config.toml
n_layer = 9
d_model = 256
n_head = 2
n_kv_head = 2
head_dim = 128
d_mlp = 768
vocab_size = 1024
activation = "tanh_gelu"
norm = "layernorm"
norm_place = "pre"
norm_eps = 1e-05
positions = "learned"
qk_norm = false
attn_scale = 0.0884
bias = "all"
tie_embeddings = true
parallel_block = false
extras = ["capped logits"]
init = "normal"
init_std_qkv = 0.0207
init_std_o = 0.00487
init_std_up = 0.0207
init_std_down = 0.00487
optimizer = "adamw"
lr = 0.00135
beta1 = 0.95
beta2 = 0.95
weight_decay = 0.2
lr_head = 0.0087
warmup_steps = 457
schedule = "wsd"
decay_fraction = 0.895
decay_shape = "linear"
final_lr_fraction = 0.0
batch_tokens = [32768, 65536, 131072]
seq_len = 384
doc_mask = true
train_tokens = 265000000
steps = 3897
dataset = "wikipedia_en"
Each number is 500 + 25 x the weight over its row's rms, rounded and kept within 0 to 999. Layers, rows and columns count from 0. Numbers have three digits each. The size before them is the row's rms in percent of the matrix's.

# up: layer 4 MLP up, 768x256, rms 0.0659, rows 230-329, columns 192-255
# down: layer 4 MLP down (transposed), 768x256, rms 0.0464, rows 230-329, columns 192-255
up230 085:508510513508511514545491516550488477483503469522518515498482521443488480545505493499534468488500534512506498535538524493481511505499474515449493481554481519509458523496480461542512477492534519
down230 083:486503498470499518506506465487490486505532488487490545505524521514457547471483495488509455518492504501483532500492517483493523504517478512552488523477506472472536469489490532568485494472485468
up231 101:490467560500476503518519537528467480484497528530474524535539492528521491504460496487536522510484510514466522540507500569497526478489510496550521542486469485472525509539457469477487511453521479
down231 117:480488507519515469508515508493463510502488541496528490504529514499461484518499492498463488493530510503477481505488505528542502443535511438441519460493496488460507512483556459502479521505519520
up232 079:457476489478485500519487514514490568522507504512512499537502508497518508520497517560489506473499515510506529537506488497481457479496524486541486521534519509487519498492453532502495526521487498
down232 079:527507499539524510478507504463496489476470569515472482469502525481488475516489492467517496498506532513511546503482492513485514531461504438554507509505489488482493482500528498458518454422505463
up233 074:476495509454474500477540482524485511501566539544472508551496497485539492509484504524505527508468496504482531489505506512459499519501484517483491467539510496488496486523469437523455561492509519
down233 089:541475531514538489482493503465482469502477467529524495496505497482494523485450495525508493526508501508494467499507443526553504486494511495492527515470497500533499489509525550472550495511483501
up234 096:486493529520533514510460493574490552512469473477507479474513471507495491513509489465503537548503529537504496498493525478513539483519511515495507527483497477520493527479544512491498534463475514
down234 101:492488494491521478526512476504507458523491552473499452517478495493498502442449534513527486486476499504467481512484481489498543470481462489499484494544480487463467512534505555511482507477412535
up235 090:510431478498480492528478468498478492475518498546513488541499489509521513505499458508500495515467484486491483517472466545482497519512484522497470484491493500480447535512511526469517519496478491
down235 094:459492527483507527485533473470475497472516471471480482518543501486501457468481512484504512532509509522517487492478480514471496515495526491511562503503523501501546457535514514504504491466541457
up236 094:494509499502519510497535439528420525482540483513482513522517425475451493521492512524483502530482488508460489492466538564471488515487495509503551503523489506509522487489495483485471502535505505
down236 104:490484503549468491509478521482471510470505523510488519457522504552529484520510528458492487531478512442474510451487473511521486502488514547539490525506490498461506497516512459503514482477467523
up237 085:504477517523525528515478533473517478491474468489535527492538463515479507524495508525477490458529497508487484499550499468480487499534515533480523453472540518519511486515477477480495471452475491
down237 101:504494514508514537485461480504441554500510508515476459488474565469508538494487500543528515504505521473513529476532488488471523500514430478507496505479494506503484494517497513575521492474502506
up238 097:512487527485484452509523484508495483497507540484518511496527522474467483484484479538511491529522530472509497511494524520482508523480538516515499506520482518517512506458507479555501458500508478
down238 098:513503486500518533491457498466505511497467479499498502493499487518492528518539546513514479460534470522500475466503496473505517445476457492477519443502475473477482526523566558453491500519502503
up239 110:479502519539486464489506500573470481528483480519495527490499481506519477505496476490475514473454479519475506486498503493493507504505505497586501476499482495569460498505507514541507467481505471
down239 112:534522467468497495533585473490499494518496514528552538479549473470528486522531518486527438493505496546536477522472523468540478491498546477462410517523509512474488519505514491454501499500453524
up240 108:502520541497480516485490505508463502514525447518524509497486530451524527495511486441504479474463501501457479460530533503494509495503500514501549460500527507504445529469501502521520516490515469
down240 109:529513504490493495505469509510548534497440487505524527571494523505472535501482521507491486483519505547543468499532528496478514522480524477491498537494480493482490512470483463505468497468426480
up241 089:540477501518514496528468511553481524492505491486502519490486475497495506503513518500491527511464514506523465466572530476467470490498504501513535514510490526533557511516489488495468510471488488
down241 071:523513484499496502472460463462506527454503533519474474479504544494518522507526507498491505503501470514451528492473509475480510509497515528546474489510504482483457477521498473536486497528480471
up242 101:536492519519490486538527488524511492501497484483515505498543491475476560508488496498512460464530474501473469537500499504475513502482529463509492478452492452500506521477542477530484534496528452
down242 094:523513495507496526502447491497502538464490455479493511517523554524471462526499430518481516490482489476521544474465491484492505494469499446474540548510482499498538522509486488505479454470491516
up243 091:488518506489497520553516533512493501486513539504483527506514430472510507523475499549499450496501490507487526450497535513486469523453517509450510489511468490481481477528518439550509567474488448
down243 099:472460486493561528468515478465476508538517494503502513463496533513469534468489487466507523496536519516516434472504462485540536440538465518555494497488485530515496486535479531489527520465527523
up244 088:521506509493480485510505530522510498497520436457510537467469470502502474511495532487524498512510454499514475483497507528531505481415562478447515501501511506485472492505533483490499500452473479
down244 078:536517527490501536526481501473497534505466572495478468520484544486552498516510482499500487471538504511511523518493549535481550528508493520487491494469515504502533483532505521462504528494497486
up245 100:472513493518500528479506495482448504471506463505511479436516519516481495507514494496520497509494532515518506464509527477509527475466482502531531535505521469492500509536484526475495447434439490
down245 099:542503544527498521510520482513481499480513469477483511493514510491504490477456486484469486459506484460469541498521502528488520536479491500540464494480508517517513525506507516555503543488489509
up246 094:495473519465514491505536542528507480531473506487532540487531522486497500498465511528513488447522500509513504539529528518534461518509492468531461475509511448526479504514503478494486474471480470
down246 088:486467496501516505523483494525497490462450477545503474494500466521518496479516484458511487527466505517531523487477514492490535489476459518513514510471514510487501517474538531527463473485533497
up247 107:546504457527502524476488464505472489547502487526520523456555491485536534503492479496485524476496477474509463493515543495468512496487520437493463441474558529539528481522497513543492522478493509
down247 110:498463520503488503530526476500506497504564518499481490506514495473524512497447497462496507502497487496516495521517547508459483499491470504551529571522520515532502500481507500482537499496486507
up248 118:510494490538516509513515496523510530495486427523562567499507500515513553500482494534495548470494455457492499526504522536486496488497500450503532480429498499500481541518516492520492464486516492
down248 117:491545561512512520494521487497503485508521493489504520528531496536504426503515534534485492446465463451519545524479496512487533477497463477519526498519519525479480458514506520500540516508433534
up249 124:539488502519510503496472522526482506477513471493536510421522491520497474530510501478475485471487476503487478508500489490496489478513535495480494466479548523534489482505469435530490487422499520
down249 155:503512467511490529476495532490506513507510514500476495473495479493469477463509451496579472434517481500484506490484509484525484502503504509489456462459474480506465499523508501491540496536489494
up250 106:511478525508491494482519509485486567527449480556509523496474526504502498511508516527500506536481486483521499490440470503486525516500537519520507507492533543476508509460548521536519466488463496
down250 103:477442457482493563457523483492499500487486465501537503489464513516486520499470524501518497513493472554510472525539522475512517497490481535512478478515461529545518533495450489477491508526449554
up251 104:491533520542507508558507477516487461537508507479520520469499499445514513524462515494462477466485503491513490499506515496481463498493491460517494449495474511540542495511495507507498510486492503
down251 085:485518464505517501501479521524499485440515508455474495502502531483517534442498500532496508552508507510500492524525505490502506482490549490498522490496488476491545504537503543455522550475504512
up252 102:493444513496496509496519484535492489482518435483497506478520499472477504508462455507490533498511530496480504507499498528480511503454501516474507488507542517512521457508503488507486526492541482
down252 101:518514475540517508464441517497479498507493500508505465478478520510511491476504435494488532499507516542505480467495495516524532508494538505524536523496496489509479484525491506518542567468506480
up253 107:483502497502502533521452539519456486412480495494495528490523470511495481506503467475498497524516535514513470479483543530494466506483492492530569533487508482520489460516485525467478444502499493
down253 106:522467521522480554509517519467479520541497513507514502488477522487535549449495531477527482493482452527490534511532484494511487531488460533554499537489482507563546522505541522548491495507474476
up254 088:440468450493516497507537505475485509466509541503507485506520494477480464506492492550516537515487480471523481492537490507495476465506502483492523505511513498537533527463523489480470500518462503
down254 084:521510489483477477498519527482490487505459454498503516469496534470493505495506509487474490487531496529521516470497505522497512523517493515552533498507475462503510492495445513476504499484528491
up255 107:474523464504553506510502485505473499544479486507506540471512469512458502511506571495525499495533512490498485485478533482464459462476491513481510491504505481497475501505516536505570524499516496
down255 097:541524506526488546509499512576510469467508514514526536538492507515507452486533486517456484502518510499530498515472517483507479496521471475483492537505507520447567526504476556482517520563494489
up256 094:449477493518520490482493419482483510479547492526499489511531501479477529498467451527507511503476511496506487470542543446510463475513517503536504529493521501507509507511544462495472504498459515
down256 099:479519507481476485526531486447510475517467499509535481448460498548502467472510493486513485510489505521486489447522480528487516521494515529477505486493486497505524494524500525485481456523488515
up257 090:477456532505512502504499466545507502532565424485481490532512473494497513534518523474489480465540520514491478494535476523504504494533492487420486483514581499516481523512484452524494526483560474
down257 101:539537496486521481545517506472473476506497484501477499495502519462464516486487504527533492494446512455507520524456496492503507521510490532562527448497465517471510508513502544477517471499476487
up258 096:532514509489503477508495496479481456504492473546509539491514525482488518494473495522479498487468484521421500473510509537481532512457503509515467448481510504522508565497446532528544489447545492
down258 096:469509463461494503481513490509488524564487498481495466437500509512519507505537509507448485483494469480531465486497480428505486489544531449471535496496506446536485483476533480514474502485495466
up259 106:500504479510516477521480482524484531492436464518517513481512494508502495513508560501491499486483520506498503516496444523482497481541514491518538521464528479542453505476474540455514464481495558
down259 093:453511488501489511507508558498482452516499482482527485498492500467476517448532437494507518550520497517516486503468527500486524462514473518484479487495481538497479520503477456527496509501509492
up260 118:527471488525521502522515480506477535498491482507495525504531489545449546529513518475488494465482467503484483498518534485484501511452513485563505511484477478511520471466484483499509475482479491
down260 121:486474500529451478541498463499450508519471508549510486506508507520460516514526544481519472491481445518533493499477524460485502503463498523514489484515511446523463488518520510504550503485499514
up261 101:504494500472485557494483524517459507550529486534503524491531475467480528490476470507489490503541500486448512463484482514491486491506503506525495523514498464524497553508508463539460539518486495
down261 089:468466501475528547477547503526473495506472498494517507488465488563479499512483513506488481514519504496497535475508500547508543500484498488520546504492512485503550471502536491457516494503502517
up262 106:477496478515535468480545513502501471541506506512508514504517511512498522506466446488488462479564475490503483514460525545528509510514461521476471504458556477537479526478482472533489493473484489
down262 100:524504509501520522497539518514528515506504513447476493511474520494497529483471473525493512479508502509485501465519513470490520486460511475480454481505537514510496474499485506476483477453494471
up263 111:445503501492489560503473477525470512500445484483492458498512524506520510499505489492518478532503551534522498508495502488507510497498488524481515464497533496509442507506482505468516525482481505
down263 111:468526544481488518477500497463502504542519513493469447473465502511475526501472526483487496519513570449509524479482480431495492498531494500533499501489493470520504479452505499524505499466497478
up264 095:527476522496514522532536497505493512495478502498521470511482518514509539501465528551503548481531515491528480493529471486495526493489504471472457461506524527521473521555518489523473526573499548
down264 100:462488484538473508588507520470517533513500514529450489481522452474491505443494486499511455550509474500510460505488485493498463532457524523499532493506494467482462497471483513518453463451512459
up265 103:496444521515496479507476518514479525435537466514474499528552522486475471510464486493530509473483487486502493437508521494503527473531506483517506483516510510477521495472526520511468498500504523
down265 108:495467547473513483506532521521503496496574500503473510482548484570538534460483478490487498447459488467480469508516531460491489497493490497464517490557491490499474476455494472530507499515503471
up266 102:478482568492493458526516524508479511464515507545506546536492493502527451514501495500500510539467497498488507520484472532504544509486506505504523505512514495496470493518507480531512478429504477
down266 098:486520541512459529482499515489505458468490523497548539515477497509509463487476495513483497481491503516455484523494518492514539490489527489509528501493506463463484487532523488505530490475498475
up267 117:505490484517546504516523450514478509490491495503514508508499484444483506490487505488528485493488478460438468519557509515489493485515507471531475451445545478547489499479492480489514503484482513
down267 127:470435516485559482522485508542483524468503514498555540509528512505522513517535494514471469516475520502500524481531533547504528519508458565495529507518465489517484479470552518524511514511517526
up268 096:445483507483494518482511505541488519526493485486530514478553452530470538490482515505557511465498491478523493493508481481516502480483480487501485528504490495491465488478518536495525467506481465
down268 092:495480486540481488514521468461501495506442561492475436522511492511521541492483451487533463471478517510486526542506506463512487502474488504513474552486501492495504547493493456447518491526484497
up269 094:487469508512457526531462478505495517531493507515501500489499453492487525511488509551531517478486514479497497532466550503466531512478522488523506502501484481529487485446551538521555493527485512
down269 083:453486498484496517503492480480500510558505468541504473522476490535495497478513547508513537507505517504517506485506482517497502517472502488478503505522492510501504474467548522524532511513497468
up270 091:514506447522480459539514471499491540515479502551488511512488441499537532507520511508485515478483488505444497528502545498473489528498519512509526466461489537467461463498513531503464528513509455
down270 100:501506495474472492488529522503523479472491484443485484496502520532503487458476503488507489470549495495472513505483513535482497500501533525537525549460523534541490496484524537500512501505504488
up271 103:495502503463538514491486489494486534492491492550512505501475500517488496510450530473498519519467493493504479475514513518515481469457518517563515530463495465520494493487528534474565468513490533
down271 100:525468507526535536534549559494510543521486514477539485520532475498504483555523547481510476533498491501494514537469524493494490530458465531453494554502490494432484505523487475502464504537493444
up272 097:453478512490509506486574481495475517507519531481526506490470521494472533515482495489508524518496515490491462520473505512486504481524552498524537531467505502531521513444524463510501515497499535
down272 104:512524543512482449511499495529535509508559489505510514522499493465490549491521501486493552522517534502562494473529521510500527494518505478543503531507480489513509496482499457533460491509506503
up273 101:485505481503502471514510475501511506531498509506496488494523496490511531509500517557506487483563521496490491495431499503495496530456482542471505484502509522487467470532500484534512540538521484
down273 122:517499549476476533504513477520465504475511495526543535513496515487476523531521499467503517514521512487495454497537528511485507468529498524505532514540479485491520567496514515482481496491480545
up274 095:497466495516511465502524491513532461531513535474499515496524457498479516495474441483490508573538520503468500555451484510506469513520523512479558529523489492524517544475491507488481495523514480
down274 102:483492471520504505468503525507509544558527495463483521504482489515500459521513559504510525481552484487520515497556444492463498538501476504539466490515441531521514515516448492483480492504485495
up275 115:473449496526497472529503468496498485470524489507480540510558482492485524531486502469465492478526509494467498518540468520492456490504499505480507454511534505507503508514514468531488496522514507
down275 103:512478482557528502549513513550508540477512491465529443480475532518475493506496471488529481565522500540569534517512490498505466549492498472498478494528524508510519537520537575557495536485504489
up276 118:475514500480521500512506476537494498523488485500519515470504480471491477501488523470508510481523480505490492464513488530488528488492509477476513474484526548500509533494523480531561551477485490
down276 118:485513446519494492460519493445512539510521483451508492509490467506529531487486477500516520502509515479552520481512555478558494495526523468495485506440525532511519480458522489450504513505483497
up277 088:512487522522517456543517500538477530545490469487513506501459478494499512528492483503439459504474505501472520503478466518457488506464511504478504482495525490476467503456491474522479497475490501
down277 092:519508478500507453445559512519485514498507486504488499482509505504517581452479520509510489509501499517463504479509497486519534531544511465526483514472468502501494488498496525489477442487525466
up278 085:491472547540514480509510478459473492540454509545516518510454520486481518526491563531544493460535459530521476537516518502504480507521472480514469468507511508491497512513458496494527523498512506
down278 092:515525533482560482512511509513514522482501483483502532483529425505511523507463451501485506498500483492496559502442489514505478525469529523511526502483518518535509446515525471503481503449492479
up279 102:525532483520549512519512480519529541490506468506509475456559517503487541547513532448520505508526484508517449523469512458500508504533490476490515499458480509494509522503544526512491499534444533
down279 096:508445520479509498479532520509497552491492506511495538538478551502479555448516478487494471458520475496589545531477540476465498477518475495513471501508470477468497492484468554470472491496496480
up280 106:475500473465499473501476517504468483506520482505511515526526541440508443489477526488507460485477492471524498491537493493502499483512490501507515492509487493485548510450463489511493503468510500
down280 104:495493456491464470523527501507521547532494456492495477506511547520538535502520493491482462500566469468525481513527457468507482522512510457506493456492499478537491566480503444440473489503526472
up281 100:484481515478497516521480478541489532440515530487460498520502558466489496511489521522487533489510534521494500507511518505512467501485488529518517544455502444523494464491482505521501484525499473
down281 102:459461529490517479513506547492500510499472430513519515475456478488527530487530562475535483500471483523525484546465562500506475480503546491503522503501486516498519489477483489522533506487462475
up282 099:531466503521523510531510505504485479453495478480518567465478480498479487499490519471485460468483503523483504484541494480505504494485501487551515507423470511526494523480459466487510471480487468
down282 071:519496478513459521491505499504515520501524525457502507471477456477511502498481544496464540499490477507492521503495517482470477493483513500512527495527494505471494508504516504525545503487498510
up283 103:543501506530505552531528519465476475471469485489474526465546499483489530535495523506479468497507544463544483524527486511484431495474479483463462490525508530473489531552489467532488520510474492
down283 092:509517487522462466523489471512519529504503447513508515512517526508534461512531489519489485500525512547511515517468493525533513472510518507485517509477485513536484469468561504472525506521455591
up284 099:504486477494484521541485510524434527488473475468510503484512491513492533504479497470486469552480506472461485486491513497480480504452528472469516494503505491470487503455574545495530525511458477
down284 099:463524487506500467514488528522470471477456494466487491508469515518513508491512507496492517462494546467471539482498503561465514497500469493554478521498540509503532509540485506508569535507484512
up285 085:499494530528465508498552508490498522497464497526472508493533481474539484495488531465509490533482478502501479482523477532501515515477525499485515513504503551534490497540500477531492515485473537
down285 075:515530506505476517555471512519515482489477516470505485480496450523511474518463504514499498486513497514515506501560521510496503501532467493533508476517532489510518504489477519472493467495539501
up286 114:534515488525538485493484515504491540497426476482517511475525496472523474490504505516469489477510528486540480506499466467505489464485481455496525495516490531478449519483540513517545494503478528
down286 114:468494494501501507517527481519500500456520543504467494465531512497479485509490508541486499492492483471477538521454480480562513509439488502543520526512505521526451493499460485475510498518492518
up287 121:464465502521507474505532495504479497538504519512480484477490480541513500487488510541529486451508476494458477483504528552521509526452495450485516495515508506502456528483526497514538478496498518
down287 122:469472511523498450491519513514507520488495492476499527505518526485482507481487491492522493517529497470487533513544514486499545510509478543533460453494516482523517517467476489504485520460490513
up288 100:504514493505520512524510493509486479496501464493459520449536468538483536529476471527541505494515472501447505487527496467498481491485515482503451503464555481499501504488489460503522545526492457
down288 108:477531483486485485488451510429534523545498500509518468528489502496517457509530504533433454472510520479523504431496521492521499497500481471478460553526509474479514490523512481486502493520503504
up289 109:481480550529537485512505433476476528505454503510488490495480455512503539490491511509549470490524510532460482520504450522490507530504503541469511461480539486531465523505507493512519504485495506
down289 090:467475477458469510499526459502512466521480527489507524465468471511527523495503504507525487501500460563482520521473491486467504496470480505450474506519521484514495486505493484519486506518478481
up290 087:514515477544481584497490490537499520449435436495497529517511474467495514515488538493506461504492495483505499456523505501461493474453497495555533480498450526486505478447486519500466549478524515
down290 078:492527489463498472504521501534478482528493541497523498493500517502545457482508488469510513485507537520477478506461496518496499512503516544434448460513516502503491506506503497504519481534486525
up291 123:492502487478508528485509495517488533487502454528526516466532479485443530517480506463544499528508469452456464513485468473480524466510516512468514474498513470524508541473513505516471521479506495
down291 124:466500522494474499458507536499477494492471477490510492475522494514513497520542521493478475515496486501514515486538469486485505509510496507478441473533495485467472482554516462525493450507491518
up292 092:484474483501498543473479495517492501523490511516498478495493505531486548506457498490522491488515504527539524495467496498523524471532506499475541474504504465506485497464474516540519527525528545
down292 097:541477494480501493482536534438508457520514485483518504483471531522510485507515541477444531511497519486523490495520514485519511515484493482506507528508537448455480453504552501445520486490471485
up293 098:496461544530481556484523525521487493463495495490494500489532508509489541529495505464530544522519509498531478504518549512524508478506492481432529506507487490520509526471511544501537500502464522
down293 102:472511514508464460498543502462509527505511491479494443496452539494472517522521459534488518485432512501515551572495554485505532529482490556531513492447511506518485542498486536489482486468520466
up294 090:458482462517514530525533491561480466542469504511514508512523487471492534523497536508496525465535493516481455522540550473474495500484521480508489503488458465475525498476496485494465489484533488
down294 083:489458522461524463501488489486517523530503565478504496484460469446526497483500518505496529583534495517521487530485512494478503515492495500563467504480569509490499490498532486519499474483493513
up295 101:530490561484498538522511494479502486458523501495511474522472494511488479507489490534473494525496544505501503484496459523495511517487501487543542510533474531499468509533440486499491533519499487
down295 101:496484484499462485534514505525538495512499511496486448488548495512493514488514499551536489468510473453515478534469475471489470498499504493459480522481463516474480478513523531482486511458502463
up296 090:509497513544515484501567465506483489489541504485556492507498488463457522517488479520493516487508540491475481509546502553495521507456501510509507517491499493496495521516464486456503515529514507
down296 079:488521459453464475520490509479508518474483449494521514495499537506490458450531496499518510471514494565488560501494524478518524492524487521499542514517489457477539525445499488517526546511471473
up297 121:485466475491513466501528511519496507477507484508514495483503520558460535504486544521493550545497522491495497480466493482515473501491534511526482510494508512523486532453501489479490493510506547
down297 116:485499497529530494512520488516518476490520510485492472474545511498510422483482496520513515540447514514490497501493454502514503501476490517464466534453484488493519458482507547485527470538492469
up298 105:482491500475521486544533491490490524526515502517474501486550466493496556522500557508524501468517518462549473519554494518476474526485480525428480524428503442515473460509488524472481534528524525
down298 109:493476468521522486513498472483504430517507497510527504514509504482476495497499459489511497511495457542529509547496488477501473524512509486479496494480458524501516458500517504471490535506509489
up299 099:463470469525477522506500478482469506517448476519530525490491501519502505532520481516481482530473481468532486482467514500486486491481537480502479492516523509493512522492499528482542468469464538
down299 095:496514496540493490522528461517480460520478504503496478496534489494509539503519534551493486488515469486497515506505498457484519496534510500496484495487500504478519516559547488496531506520459501
up300 098:529469497487521495568533520493486502513516500481495514495486529523497479507506476517497534464501443527481503525565493507480524537493478462503458524477504499532488526516488495544491479502487528
down300 093:466473490518485532514474494546521483463520499473505514508438535491522517540483524509497520453521498494526483516548516506479496506490501560479520500489551516474496510484524497501540460565506513
up301 075:434535515512547490506566493532482488511508522500512507477485471468523539503461519510522498487497502509503501495579527512516525494498522522505495506483526513526498482496454435538461534411531519
down301 063:528461443503504489483489511491532498478486475486479469522488517494464489502561537500519522547529477488482530469511505476493509503465503482495519532517422471499518500500536529463523477524490521
up302 098:526523511524526512477451483481490523514499469503493471502542499517491531533508477504479481472471485532485513456550499520479504500526476526479542464518576523507490465491474515491523530505520510
down302 103:506479488520492503553508498481487459516546482476517544518527534508514476487479477487494459465537476497502537493465503500485513508486512495497480484489492492477469444518489482498511472527506505
up303 102:505519497547530469513500504479493523498496501531484517464530500506502512508531507502489474454493476482508492504532452469485466507482539483441499486456560481453471455534533506552466484510494533
down303 108:496494510465476494518544538484530504531498505510502478506511514535523456508493476496492469514474479528500504504515489526493470509527462526544516508521472524493491508483505471501497480525496454
up304 095:480498473504494500508484489493464485541505481462506499454508456473512532523502516561506527485495500480501482517496492519471494512481523513484511442465504509492462473505501489556512553535498462
down304 104:533505527485482520546516486540483500467450510469478485528516493489462559522517485464508487517488499521510475494530532498457495441509461568526539523550497522471483527512473484475516486475544519
up305 123:468451494470502521499506513489463475511497501519504502483544498513471519525494500583528508493500496506500489479465509509521512497479477450506489462532537507524473512528518500547526541490511468
down305 125:452509502498470520522463468519509455507487527523485520445530431489527512502500503513491485560496483496478468542534458504538528489458556519485522458525479443505507525500509532520490532495538486
up306 093:534502550494497492517502487512509525518477502490512510518463537494497557488455449507514517480507511528448490485485502464506555486535501505480533469494474521483466537482496501534518495501507495
down306 079:486486516489492490484489490477543490500505439499532502512494495547518488507493503495534530489536493550510511517507511476485487517525494508480465472490464511528543528494521520523506511534486475
up307 109:498520484515512485494558533477482477507477495490496510493513530520526506511514560532516510466459485497491508488478495509484553513495503493498517485502478543515502540509477474511523536487522489
down307 108:490481511476521500477508526488466535458466504516522464520506523484503471487487501505545489516515494527517532450490490528525535509475467540565478495516517474509491489559468479527467485488438519
up308 105:498492537502501417505501496464488516491514510501471532509512480463504510490498524520511490495529486490429457477507463519497474514515539512511484492454513518471486486474519486517519450531504466
down308 089:510520493532491506545497474524509460481507510486503519539523564517491473503424516467506529505474514500492520485516502535478507527511433486547486526492489495492550520495465474472486500477453479
up309 080:471480525505558518501474489532497478491531520496492505529501505491487516488494533541457503481488491507475490497579492547502501491509499523526445510507507512477507500496477496472496499530502548
down309 079:526488485452450487463481500518540515527456485513527483507505502490484489518508507479506472532498516483487527490546514504525505517474501501470499495495508498457506508473500503504559491473504484
up310 099:519492549509516510524464498517505538502501517496533504501514549470507522490502513503480484458506511475482500526551513498510538499509546516493520485446481471530476525513472485508519474529503550
down310 086:501486500502508501528458488489527491484476486477494514526531480525523518505525522508488480481433481472513534467508534491457477498458496515525461497494531485522523536498503468471473551458489534
up311 099:497483497530477499501507450510512467496473470477523534477496515491439537516496506523542488516510532494493477505546507532504485491482534466497465507517509511470502534513554510493546495510500505
down311 095:537531495488528508477492530475483506552486533487491485504521506536532504527481494454493487445523518480511481498448548491492494501527475539509482421458552489520520459507489492458500468503519490
up312 110:448516505431480489531550482536501480520521465534489514536524549474491523491486501555460514470533500491468508467529500460510547492495501509481494479521530488538469527484528499496512503505517508
down312 104:497505487459531519430502490479530507485515516471525491503465527457516500466463468526490495476489484493479491503499500505512507506487466514517430478533513496511536464526517493551504506491497478
up313 107:476466530472502517476504494506478547493489508495458489499537486495496504509469544534514570525503501520505494500488450562478466514471511454542497489505488527504500489492475559548521510493496489
down313 111:512471462448515497521497493499534503543487503493520507470480482553517510518513503443483526490486515538505537500473537462511506503508507519481532519529501453500473494476519424498516489533445525
up314 095:448515509492519501527553494466505515487465495528478532506504517505522512505500461522474505524471488503483507467504497463485482516486530477508518533486475490492479465510523513543487501480465520
down314 091:526472488522495506472505473531474477469515511486514445460520505508453532519476503482571480456515513462499473525517499508514489488505506448467480508483474535523523541494531492482497473495517515
up315 094:523538475519500559508513484493469459496505492507505522431542458489518540519493525531529473522533480481501490489500452514485505497497523505426535495508530484523534512516506498493524528541488496
down315 085:504492490504493516479565506531547493525462480512497515574504508515542448502514523493488523471489459527492498529531543489501490454477474490534444496479478476428515460488498479508477524488490454
up316 110:504526486492519502507508513510472493498438532517490517469513541497514527505488516496511535509511500506499497486504478486517511495481503463536531495477471482510473511473538548496532470496496509
down316 119:536475516488504484489492511502475454510538507510467505521498499469521479483499535531533472491518463515504521533459524491466552514497526468526483532479481522467493537534474526543518492510502470
up317 106:507476487478498456510527468489471525478533519521494504477515495488473464496500552504504533536486522475502492517526489503493471483454545447551505501447486486499463517533545499476484473512499513
down317 114:562492503498495500473497536479524555523533488526501509496465488488470517472560484554526505535535463484512507473502513521510490475531468534502457453471512482520498466509510459481484480503510491
up318 108:521452501517564491516514506508423501498498461480491511487511493516509490502512494514542492465527437478498475527469524546517544515477491438481462472499513500502480509509489514502518467460488472
down318 119:464547516515498497483461490493546500527453523495501478478514483467476511514506479505506471467531517449508485492500497482506495530524500574486480494504483497523508464517496448522529488539488537
up319 078:545518525518509493471486495537483486507500495536494527488524477479526547483492505540445529486477499488503491492544489518500557481487509515515479481458540491476503501509478549539499486475472494
down319 077:532464484510487517523538524549535523499489494480505499515497486554517486513468485457527462514541477466511494473506518492507492457473485506482510490520450507557504495460515497475495478530517474
up320 097:500503500448473548502493536508479482488550465529519506522487516504526529477488474490511475497533477542491501488521544498518507499546516508498514499514530465543503477499512455499483532492518485
down320 099:489482470531507524503500509484470495520461511472517493452527529502532481514547518496508481484484460570536529460495538529499512519485487512494555464505512501524541496478533499472513475489472502
up321 092:483490517480498481521521494570483491461468451494430551495507465480490501510499463514521509559478491467537512486449507526527482514438549465461496486491567517492492481521530521497488533455476464
down321 094:481521509488525487499483494482487519527515469494468512491477535521543516487486498479482475487492418510460460493556514461511524499516493478507481525483451505536494509490509479478545513484470553
up322 109:529450527525495498536519490506484462521520489532533507519479485544462476514497488453538525519508469501490501528505462556512539510541490447452525488484477479482470548489495523498521484491520499
down322 107:460537523546520509515507488519524475501514492517478505492480521531496492454565520532499484502505483521497505565475500470503496512466467539543483512502480472448480487508526531484502474508550490
up323 112:465476497527498478482479471531465515490480476509525498461536524539502496486490508520514540491465534496527483473485504506503501496526515465486460542478523509490488495511544542472532505496477496
down323 123:458500473484553497509466510534510483485490483492551474485459497466469496461518494506497520491458533516514530510497456512481491436533522505464504471483461483488515518501472475579526478522481463
up324 097:506467510492506520538537486515472499475517503497471548465494454490460495514491487512495457537498527491499495478467501542491489502458489562522523527528485506520477506481467483487499450499494486
down324 098:473491456514486485522541487493481487456477494482493471450469544518491511509484538457543484534506493494490549544527473474499528495481527481537522514478524515551480531493484557512553485522483513
up325 092:450508494539503545511446483526506525485481490478506525489525461505477503502506523485504516538544488463465467529508495477497508511458552484503526468471503499584471485447505563484537508500535490
down325 086:482458525482546499520564460504510533513505542513485502482511555473505504470491509501470463492472488516508518505462451524465503494492511496490491504484501501476494460538474529500498508504488506
up326 081:454482480509534494532517466534472471468524498477461531496548457483526513558504463478504485513479481518449503504466461460499523504513512479474494463519522480534477468489532496470551514494501489
down326 058:474483486466459481519521547537533516497522489478486469507479521500527501497519504502515453494502478500505514514524503535497528484501505518471508475499478490441490507491480481476507499539495503
up327 111:514499478534496494507527498503500519555495463503519469445486502506532522505506501527569503467538493528471474497482529461510513531492507474468526445502534496495492505497529490510507492497498482
down327 111:547499557467481505461523485508500535500512484499545529535533507461498521519495490476520468523495508440516505489509464525508501491491519471476525490517495521434554499519496550493474477475544486
up328 094:453535468515484485488499514484477481487506471569466517543553506475507500528505532516508491472515503465486485495486510457507489511509478516427513441526512527506456470502517494516495518495546538
down328 097:527497474545512523506501455448529509503500465453525491483517501519538501491470512496465516507493465503472515501481510482487522462483499489518475580477462534493532530485509527502545516508482495
up329 100:482470526514517510516521458535490529480519527482478512515541463486488517511485415496518511528474511498470485528521499592510504488460525471479498526514534462496515493483513501493467526520461488
down329 097:472543492497518496502455470528503498499501494476474484493530505503541543488503494520465504500511502497513516522482462462503484504478513468482547533519512560511469504477500541524493539507439442